From a checkpoint of a small transformer trained on Wikipedia: normalized queries and keys.
Each number is 128 + 32 x the weight over its row's rms, rounded and kept within 0 to 255. Layers, rows and columns count from 0. The size above them is the row's rms in percent of the matrix's.

# layer 2 MLP up, 768x192, rms 0.0842, rows 331-341, columns 64-127
size [ 73  56  66  53  62  58  61  72  88 211  42]
[[ 89 100 120 177 141  73 134 178 110 177  89  92 139  99  96 110  58 101 148 129 136 158 157 127 126 130 158 130 102 184 116  89 130 196 162 153  90 102 101 121 161 174 152 135 175 170 137 134 141  93 157 156 228 120 131  88 139 159 143  79 157  85 129 125]
 [ 87  64  79  73 139 101  59 144 137 150  94 135 172 122 162  81 107 132 111 125 135 149 129 128 137 110 223 132  65 156 152 103 118 115  96 110 111 125 180 167 183  92 113  92 147 149 127 121 139 114 150 126  92 127 120  90  86 141  96 146 137 167 106 130]
 [135 116 128 179 158  52 143 160 128 141 106 110 148 108 147 101 121  78 160 166  97  97 117 130 158 149 114 120 129 148 108 118  92 145 129  97 142 161 160 116 157 190 150 168 110 154 131 114 142 133  92 120 126  82 118 111 110  72 150  81 117 159 111  59]
 [117 115 118  94 175  85 128 148 140 190 130 146  50  84 137  87 139 130 188 139  90 114  75 123 138 109 128 154 127 120 144 105 112 129 136 103  78 102 132 132 109 176  67  97 174  87 202 154 137 110 173 160 112 105 165 122 183 156 101 136 111  93  89 148]
 [ 96 175 108 139 145 137 122  93 150 106  92 116  69  63  89 134 153 114 162 138 117 135 152 156  94 181 152  42  79 116 134 118 151 131 101 173 108 131 141 129 181 149 141 144 150 123 173 108  97  87  84  52 124 159  72  85  98 143 163 124 178 104  96 106]
 [ 99 159 121 165 108 152 112 109 140 142 149 122 124 152  97 101 110 114 168 121 124 151 151  61 121 183 144 149 165 163 120 154  37 176 104 123 141 105 136 143 132 139 123 128  96 128 110 118 113 101 170 134 144 166 163 159  94 149 142 110 144 106 117 209]
 [154 144 147 121 129 165 129 200 118 181 101 123 134 135 137  93 167 126 154 136 137 129 101 147 124 121 183 132 161  91 110 153 157 165 145  55 107 113 173  64 168 160 181 174 113 145  73 112 147  57  72 104 147  87 123 146  95 165 142 112 148 133 112 133]
 [ 96  91 109 107 118 161 117 169  93 138 201  92 160 144 115  87 102  73 113  43 111 125 144 118 147  99 140 122  99  81 142 186  79 181 104 153  65  99 108 110 137 157 170 102 113 103  97 130 154 119 100 100 202 154 105 112 155 144 123 100 156  93 102 166]
 [ 78  94  89 115 148 133 132 109  68 165  82 153  77 116  94 120 115 153 165 133 150 123  96  92 127 160 139 119 123 126 158 104 138 188 136  73  85 158  72 121 120 155 111 122 135  75 121  62 138 109 132  83 169 128  86 132 116  89 211  80 117 147 124 146]
 [ 78 125  73 113  78 192 159 142 115 151 157  89  84  75 111 134 132 135 131 124 146 184  75  88 137  56  87 121  99 148 147 140 123 141 171 154 127  86 119 176  89 135 145 150 171 114 140 134 110  87 182  88 128  90 128 156  75 167 178 146  95  60 125  92]
 [140 124  90 120 113 124 136 165 132 201 135 167 133 107 152 103  81 168 134  97 179 142 112 139  97 150 104 182  98 195 115 138 142 171 158 114 114 135 128 113 172 129 128 147 145 158 127  99 114  77 160 128 165 106  74 104 104 144 124  53 165  87 120  86]]
# layer 2 MLP down (transposed), 768x192, rms 0.0813, rows 331-340, columns 64-127
size [ 83  54  78  58  70  63  76  78  94 176]
[[151  95 111 146 120 149 136 113 200 113 185 170 109 169 205  80 114 131 173 152 158 110 129 107 124 159  76 174 143 154 121 160 163 108 144 158 121 102 134 137 115 124 141 141 145 223 179 146 187 144 108 118 143 102 182 147 105 100 118  89 158 122  97 170]
 [151 114  90 137 197 119  84 119  94 112 130 103 144  99 118 185 136 107 177 113  49 149  94  61 133 113 115 115 181 155  60 113  92 108 159 128  89  94 163 153 128 164  63 157 142 117 130 137  75 118 159 145 106 117 114 107 144 113 116 125  92 163 135 102]
 [180 128 115 133 121 134 163  97 159  78 122 101 118 107 122 188 139 142 135 161 136  85 108  77 125  89 157 143 219 166 100 115 119  71 151 118 122 168  90  83 139 111 167 110 139  96  77 168 129 119 153 122 179 110  98 114 155 124 160  96  80 150 124 153]
 [180 175 126 111 101 191 137 132 178 128 105 138  75 159 111 210 134 131 116 144 149 143  69  80 162 121 172 122 143  83 157 179 117  74 108 162 140 147 104  84  90 132  95 159 123 144 119 220  97 107  86 124 158 104 123 227 111 147  81 149 142 160 132 124]
 [164 139 155 150 128 149 155 159 123 165 106 118 115 168 149 163 144 126 114  59 138 144 178 111 107  93 149  99 143 116 167  78 147 157 144  98 136 154 127 128 116 144 154 162 128  82  99  72 173 165 101 172 122 154 125 139 137  56 135 128 116  81 190 107]
 [175 134 136 150 117 116 136 121  88 118 125 121 147 117 108 106 117 123 149 114 147 111 142 129 115  88 139 107 125 208 125 131 141 164 171 152  99  75 165 117  85  93  84 144 196 143 208 154 120 182  78 122 157 113 118 136 113  64 104 168  88 142 157 139]
 [118 125 148 159 108 118 149 227  99 106 113 130  96 145  84 175 106 113 138 173 129  92  73 127 116 137 155 141 101 123 140 177  97 161 143  85 146 151 100 105 117 120 128 141 113 135  56 102  61 185 115 119 168  96 135 139 174 161 144 127  81  90 107 119]
 [105 130 119 104  67 144 201 112  84 101 116 146 131 144 123 115 139  90 143  94 187 147  86 102 160 205 150  93  71 137 151 134 114 126 202 108 147 164 119 152 142  75 105 134 147 123 129  83 119 155 119 147 105 107 187 124 144 132 140 139 130  94 181 134]
 [129  54 135 145 138 115 214 123 132 145 152 135 109  85 131 142 144 116 101  90 142 115 114 127 146 136 164 105 105 149 146 138 109 131  86 120  91 154 126 125 144 160  76 129 119  97  89 136 134 157 116 117 116 153  84 114 159 114 172 128 149 103 119 119]
 [142 146 103 130  95 138 182 131 185 157  70  95 129  94  72 135 137 118 179  85 108 103 128 125 128 141  62 122  97 135  47  93 129  82 154 103 125 137 156 110 155 150 134 139  87  88 166 186  83 115 138 173  82 122 109  91 120 132 184 156  80 119 157  63]]